Weights of a small GPT-style language model, trained from scratch on English Wikipedia: 450M tokens.
Each number is 128 + 24 x the weight over its row's rms, rounded and kept within 0 to 255. Layers, rows and columns count from 0. Numbers have three digits each. The size before them is the row's rms in percent of the matrix's.

# layer 9 attention key, 256x256, rms 0.0359, rows 54-63, columns 64-127
102:117106100108181141204103128144154132185177139169144137086137118113116150118160108129138128117111107147098127092086125134122115093144109142129124142133166137119131128122123140101109116090103147
099:145126148109137128149109093113139127131111112100186120113126110097136141143064137125141138119105133095147130119139108128105136152154118133179149161079133109146075159097158124074120125146091125
101:091126138133134101108139106107102134112181156113117143062165107124145172145089125162118141108127114147119144130151139146134138125125112141124104155145156157149121110133144142079117135121175137
094:162096143140122130133125156087101109144103138115161136104159112138130119103083110163123125149113134120158103124140112086146127120158160090156162173166110107125115130158051109112110126165094161
111:125089114108135176165121109156172144187170145159143116130110119111131103080113132107158145162118130115121140147132099147170153105107148143126106134118134149111119140141092124147114092129125137
114:162116100134106100101129167134099120122107112094150116078161127108112152133109127130133128098115165148094142110153101116131092134120133111151164143132120118134125148140138146136127137130090127
104:115106122113130133173141148090147150130130147095132196126132117149101105160109089135107141170105137135140126140099144095175117104122153091119125124179162086100080099111185139123112111096084090
109:106081130114156117177142082120116177102111142112121119135119118180102119095124113133148131109106110125127149105170084145098144137163121159127151166140101106103104085128077121130122109146116153
118:164131103157109126097114171149182100109102160117109123117143150128097097131124131085109139099113136099154126139118135143143103148135148102156162141109116130122197154129114135120111136137132111
108:128146168093119138137118157159122130128118157138102076126188185115127172113108107130114131111106096156096111144139116135106105142122158134135152144136108113135110135151104132152118128139117134
# layer 9 attention query, 256x256, rms 0.0355, rows 55-63, columns 64-127
099:121152168101150097134216109163103129152102138097168155143148114141127120093119176108125160097111101113100143125129116146128153101092105170150156126062125113143108132097126152115121082141100107
099:123134169121101161145116098172109105119171100162126146101153143105130153121115077133135099101131095119089151147144115156143092161119100141092108131143118090149176163097137106094134165103135147
095:123140169143134126108137120142150148111085170096153116118137097181112100125099136126118107130075103096079113102120132140111137187128096100167124134137115119112126130123142154155138110132134140
111:137078116101134115121139133143179139133138169143126140161119117091147119093139118125192149086142137121135111110118106124172163148162136153114132186087098133141093132155104122128119089124145111
117:160115156123110069059133143130107134101135118113124112105146194139094181148148156149114130098104184116122126146137101115105126182122145147165151133124154123121150123104110135165107122114113127
103:105133122161153101144135092137094133093113153106158129122106101101097121154148108136094109099155138161131111100130105139119104175105085124079147126193150087084149122174165172157156140120103132
107:103097123153149142166136112099106154111150123122097134137135072135170136155133126085163087122094103115119142087168120146156136095146142130139139149168085141171090114168156150138128082120147129
118:064143137139130123104114180078182126091117161140093113117130148116140159121116118117081139123128119123170115113167140109116108120150134101164152150142093112171112127131123098135132115168134104
106:122099139111114162120107156121112122116154177121089090100136132151135151151153153138128120113070135163152124101116155189120132105112149091145107146090109137145123177134133149094134122128124100
# layer 9 attention value, 256x256, rms 0.0473, rows 0-40, columns 64-127
100:082075159162170098155152107168090149105132098145129087118103154118120140129119112129139100127151098145160113138124100169162161085065128089099122057129150129124111121153119140118087181155124147
106:139147122149132121163124157153112142114107172103110142106133121118136131103117123174113083125132160132147131156147189149158159113107134103128105141127095138135164140101142125118144172143113098
100:126140146087111154123113099138119123151123105095122107164125128130166144118129131172116078102115070117107134117111094148157129100138133134115083137095125101093176125096130084144120157131146150
100:096116155115158175080161129132151098159155122125140141111100092153154132125172084095127138158121143107110130119074110137100134113132145133113094094101195134098134137088121118148123083129109126
106:153137139086147155136122081129096109175096116120126127148158131119140115152122087159155192140137122187151148096135131149146143155106113165131108120137158136156158118087115155124119140117161151
098:164145102104138103161146139135101111141152160143137107159120122116112129115115126111127088151183102116104126153094141124158112114168152151118096104146046128167140153128130162136145141126126138
110:119142116092093119127136113097126144134085140104140147101110115144103122150129095151108154129112124164131123134126126151127177129161104153163153111128063131121156111072128113107125132155121131
092:126143157130103157108137131138090166172121133133126112101075138080131154165111166157142129111089166146100127094130135184130114156083130147139129122131121133108124151097135120128109101116099128
101:139078123125142139119114123118136107170148102104119119096146127133172122121151112099106173127127103133090134101137123116123132152129154119141112152100080106147124140162128129111130100141121073
100:098149116097122119135137130120121100143100089153123111110098116139126134127136153120091095158120097135155115151148154118119125101135115162111170126113107100110130140166136095149148162157115100
103:167087120112098135123090108086149163180114115111121111116121115102153151154104138125095093121133116118106114106143154097155114134164148124114135166117074167120152136175150132105144145118145092
096:144116130113071127148136137106163106131091162118121108075110128120120113133139139125106086151131161098132114102095171102107152133162114142150089142124091121121149159128150103162140123161148129
112:085114131141136145131100141171149095145107146130146149169105150118141118143185103109162182117120112149169132149154103107112143130139115117129118104161186135131101115122117097131121121108152168
104:129118152106122169102132105148160113133142111106133106107121127154112128110103135117106102127147125082104138081138090104173118136168103146108110133117131151144125067112132118143144149122150147
111:116151111125098121103100148167126150116166118128118109143142158104152126109109142134125084117152141172122143146131119193118138137132127074124123134162116113133100096122118141120128156125103163
108:138123102118168121153116152149135085103153096096109166121120116092127132123137138158144184108127185183134111128112110132098083095092162167158124109138126122145145133105118151128130144145073153
103:141153140090114105128121120146095176132120142081121124115132103160120128115130109159115075124153136155108146139142149137194160167131150127129119134116086095131142089152139156135142125164119116
103:158168170150089143155123128126104145131176093135111154124128187149107139139108147164132139152152112152120111115153143151120055160092086115116102126102118089140094124101121145095112096185115096
098:147136064111112083131124127134124151097169129154142112149143173162081132128142100070117165163177061107129127164157148126137150112138178139106142103134106144157119134101119178130132122145132136
106:108177143159125162141149141136141135103157162125127183121141118095162128118115151115152074117155092167086137105113115155157148131163111082107104155129096136112078132118124118106130143114135163
102:100108132120116131106066143118109131104113116161132151160131106148097116152113115107157101129115115123159123150179127149117185114098131188127132138119191119138154138147118191142109126119120166
103:154135114150115146146125095092156119147166118098125137158137147153124117111090112106135153114161125134079151133102150126134106147151091136112069117106107085154125101131123136138131125147134143
097:080092141082142164141123122126121158155114128154117092123143132122178119151107148125139170169117112134120124093112121143124161098102159148113127163108146102110159161123121124160138127117125136
108:153110138094138116151126129064113135179094126142140146119111128132121114150157119138144175165095124130149156119151132123129148161154096181165171179137122172134195161146122101135151083108152091
110:157115142177126121100081126146154116175143111090119106090105163115164140128147133123133069134105122138115130126117141115124088137153101093109081162143101115123104112169138114112123110134152131
103:109151128082106122138057139118132083166108115153116139102118179127100126099167125123158113134104185142151145149129090177103142150139122150155148122132186132145137148149129121110129179131152145
092:157127130116157155118111087146118140136117152096124160125166152127104153132096147146148123147116163072111133045134121120120157092142110100122133172178137128120114115157142140111099121113161140
103:204154128135114148115106135148112113177163127115126102096115162107105143116141121145073169178127164142144135146113130124136092132162120145143168143121107137151127094113129113084137112134113085
103:087132114119134128100118129141146112148135144136131119121106146112088126112190123116148158100114167140110157158130036129143147101126138161140134107142205104143135108136130103139092114102142120
104:135139130118079096107156106065190147133156112142146134147129103125126151126099114158112138110108071107111119185126095118165117138130128123155160122109115134119135116140126101121132122143126173
102:118107112179144105171098143095080119152117139147116108149147119134158180129146166103144148142092101148173115121124140121122104112115079132110145105127132146083140174170134148128136139099089114
104:144140140172134111109178121094163090075151105095128115103141110109112143110139130134131185099132130131090125132116116125130111164127120129147131113103128123126095113137108122140119074176109136
099:151140121158138115102178130111133166103158117155129122081134106144163181115110103126101117127120099125119103141113174105163159133116164085088091112118149110126104107116141146141161145164115125
111:127132143174120143117139156175110155110148134145124113123125058088162135157104136089137173116126098177147114127135123118149131109138178112087119125111134123128096096113126137118134088143121119
107:107121122103132154084129105142142114130112153112127155151094144122181140146142117124156102094151069170086128115158110116150138143134088122129099109123119104150128093074133093119102135131168131
105:109138143143118134122167150085154132110153110137134129115159118133115144129142125115144150126105135116073112079094128145087092146147140142157115163086112121108119120154117143113105064159104133
097:122134110116140148091162095162085147133092147142129158113115137114126150106110150122106050137127155106139100121123128108132080140089128092150105129173124115131145155129150127121123167135108161
100:140140134145112113106114125162143151175110132124128131070098148149142128141130102120097089113145157137145129102102154098113154118142135117128134128156115162116105096135142186096132159154149107
095:160148151159126132145109178120124158115138133130112156142132106131136118077133136117085129127133080145136143185113117081110124128164113092112096102102106102159149150114127109141163128129134134
100:110127117158155135176118182125123108184090137129124123161103089137119133150124125113117150120105116130143119134078152098138106110126132151160104082142144106116132137139136149158144155111124103
109:131140101108135111113124129137118068066150117101117135072130160094092118113155139141167112161130151148108115149122142143089125091111087140133125138130160148150115136115117142135097142156122185
# layer 9 attention output (transposed), 256x256, rms 0.0502, rows 0-39, columns 64-127
098:117131119129125155123129108114105064147172132128076184115131122126091137092166132119157157134133104094111140124097100120132165133139131115140159134146147115104126154115098087158136087144108083
107:107083138106111148131132159092082182136163098108095103112155176108119100130080163153152137087101139129163154103120142113144141141106143138143115107134134120146127108120133107093114158145132150
099:142142186145148124130097105110134124134149188176135102120144121121120146103164117142151126113107137097136102134116118097105116150168149106145184103159153139144117125128177156121112078136097083
106:137119112176121086088097105133123103077114158130155128143144142136081171144119113110111175138117123118113109151122120134117133149104149122151145147137120104157135143128099139137135121117154104
109:113165177134138121109117145085110127100128139127176128116166150120176161091130124128049125129145114133116128119147117089110113143114145090132137102118106120109133158104137123154136159177101112
096:111171118075122121115118174116127138149141148114151102119164105143145118068107139121119145122118193135131139114138156121105093133084150158136130120100105124100112134119177155129147139134136143
114:126122124107126099135104188135116136201150125113174123138163141109158136128096116121157143142153173134141134116116116138125124135113130098106078110122151121106099130141206151162152111111173139
091:087155140117148136116159135115153102074153124108155130130123138115144136116136098110097122179140105113179166148142106103158147134111166148152118108113168119162160084142034153146125108149118154
102:121152089104150123134122133136132143100132136110116154105123093120067094139130096110093147115169155089132160167174137129110100096119137143112110123163115128152131120137095091165139129094106126
100:177120165121108150094106195121105106127133159110096146136120132110135152108101135110128138133128153157145106105138121155158141129084151132185091133168105115165128119136199170064110109082128167
106:145113162145071109143115214151126153070136121119108139097106112097139090173141151171161087140162149129150163106132121139158138137149150131155096117156147119173109099122098116143096136118128172
099:116168093122105077143157211143140165160172119127142105124136136098117157107104127161107122084117141137115135122145101126150108106089154170145102117104144130157143122121136155087154164108126188
109:145145129155156115114152104130109127153105184118185151134115132145146188170108140129099138143143094124098137107109130138077122151127086110116150153125127103069125155094136143126158120124146138
102:092138108127179119137089157104131149136192171119115152145192104114142118100145093123107098138106104150113107151135117115080143150134163100157181130080125107142099157104160147115095149112102153
112:121128129131194152134144122088151116165127160124097153096112148120099093126137155145144103102110124109144104126136129111135151139116130170123154070111141134110110134124203115105118104148138083
109:148148093122126157113122100144142115116097107164139069105143159147164096117127135104111102168135095116096142158134161142143101142118132120111135144115103132128098142120111111165176114163128127
106:095114151093121133121105144093115093129137136157130132120113130118111119113116127160186103145112183124180140109144135107105124117130130110155130098109147137134123106129228128128140167138120113
106:108108121106111096153139098134152109148079114148141089081131143129141109141151142073149089121138148127149094127119117125143164093141185150189144083142136164140166142134083074116119142130127139
096:109145136089151131105118131138091114160082129111112121107148100136093147085096125120138150121139145151077122135110135165159106125141103157121091139099108110080134134149204127151153096086187123
108:111095118094186148167144081081185115117105143108139130139108131149100117129108127155108133136076138112149116118087109116062131146124144144123174110133137123127120120114171121113134163146121092
101:159125127123103121091146102139138088119070134106097136121109121111143153125174122099126125134156113135146100092138165146168144156143082135143116125129135132131148127146177146126156113126130116
105:103124103108153090149127164134108131123085128149117115119172128124155126128114105143104105100135163119119107112118131132084115085146147166142143105104085144132123154129189098119156159132086097
098:174151148152089106107097185149118103111120138138161145141125123153127176141173089163093151094149109130162132137112131123146109147096153147140118109188130134135166104092075165123123106173123184
107:117151120123071136125151165123116178121104112114159108166129137154151127155134119146086127124152148137169126115116122109147137126101096108097089095136122124123128105140126152121130165095114174
111:127156109180106134124162172121139120102135155151115139129114126099082127175106128166113107093109131105088142143146116075094140112138136142146156084130137132148111123153098094111130178125107114
104:145143123134123146111165105118119102161120107136110112105136101161094172085144144096095143112163095129131103142149116133102148174100094110141136100134149109125140153093151174120178120127105107
088:130146126149111099128116133134151112142157152136083169132134160111124150092152134154094113103134124148114127160121096118146103157104126098113184138099134139110096172111059124131154139126148105
105:080110127124100139085124160135095167098120123114121101095125163151115127158097174100177073114115149136124139131112108117151154126100154137126163115135114125139138128116080123126089147111123178
102:159138165137121156138166129127136122092114136122147125160126097157107157125115088117082091138135086116164095154165179146099135189102095091138188159103125121099133116091167175097136162139127139
103:127077129128139139158113110147109115136069125137151120154120103117113104155165129161159143140137155158138125120121119145111152074162095081137081157137145113149123141148202131120112112093128078
101:167093124159091141130128114144129123125100123133090110114135163091094146142083108122098172095151180112133146099130113122092107154101145136137109142133114161158151109140031097155143091165131105
104:091111103084159134185120083136129136123116127146155111130094116125128091141130149097146097179146112127145136140156141163120110072166118121113097108130091155144105134136143109109101167091124132
100:075063138134126105124064153122112093101125140091131150132140140092074108123099127138158119124122144137124145124127124145109141056110154160167126188149093128158126106136101109121132127126116114
112:120126145159114139113104137126130117114088135091138161135122167103132131176128116121135081162142127111092148130127142142118118107082119146139145104170082161105117109120072133148114145137109126
112:146115184146183102166154151127114098134132168091158170113161120089127136142096101132117100140133136132123121122136147104097134142156154114102155121110149091098112138137179114105116136133092137
110:148134114104100098133100098153145123098114076091118123148092111126099110119181082107077152141157126124135124154165091168141111097138156169128118096184124177173137110156178127120118159101155107
100:110119161150094127117121134112151109157193120109124114134140137125135175068127129136138111120087134151141159142119145109141139129108159123161146159104130138154139153097081101095109117142084125
101:133145139154059119152103158129119127122175142119109162139144131097119134171127172161171124152157135135112171165113124107127128115102148125136145130122123113150151111112085116139134117128172126
098:089093077148143148119113088135123162146112174122116108118144110113143079144102191118171107142111194129172109125125143142097118084128099152101123127116093163093088102134143148109123101115130146
103:121126110131090131088094123157124118113125145134139119182144112132180129159115120122092154127153135117120199143173128132095116102091138131119130168135098151141152124138025102151097127139117140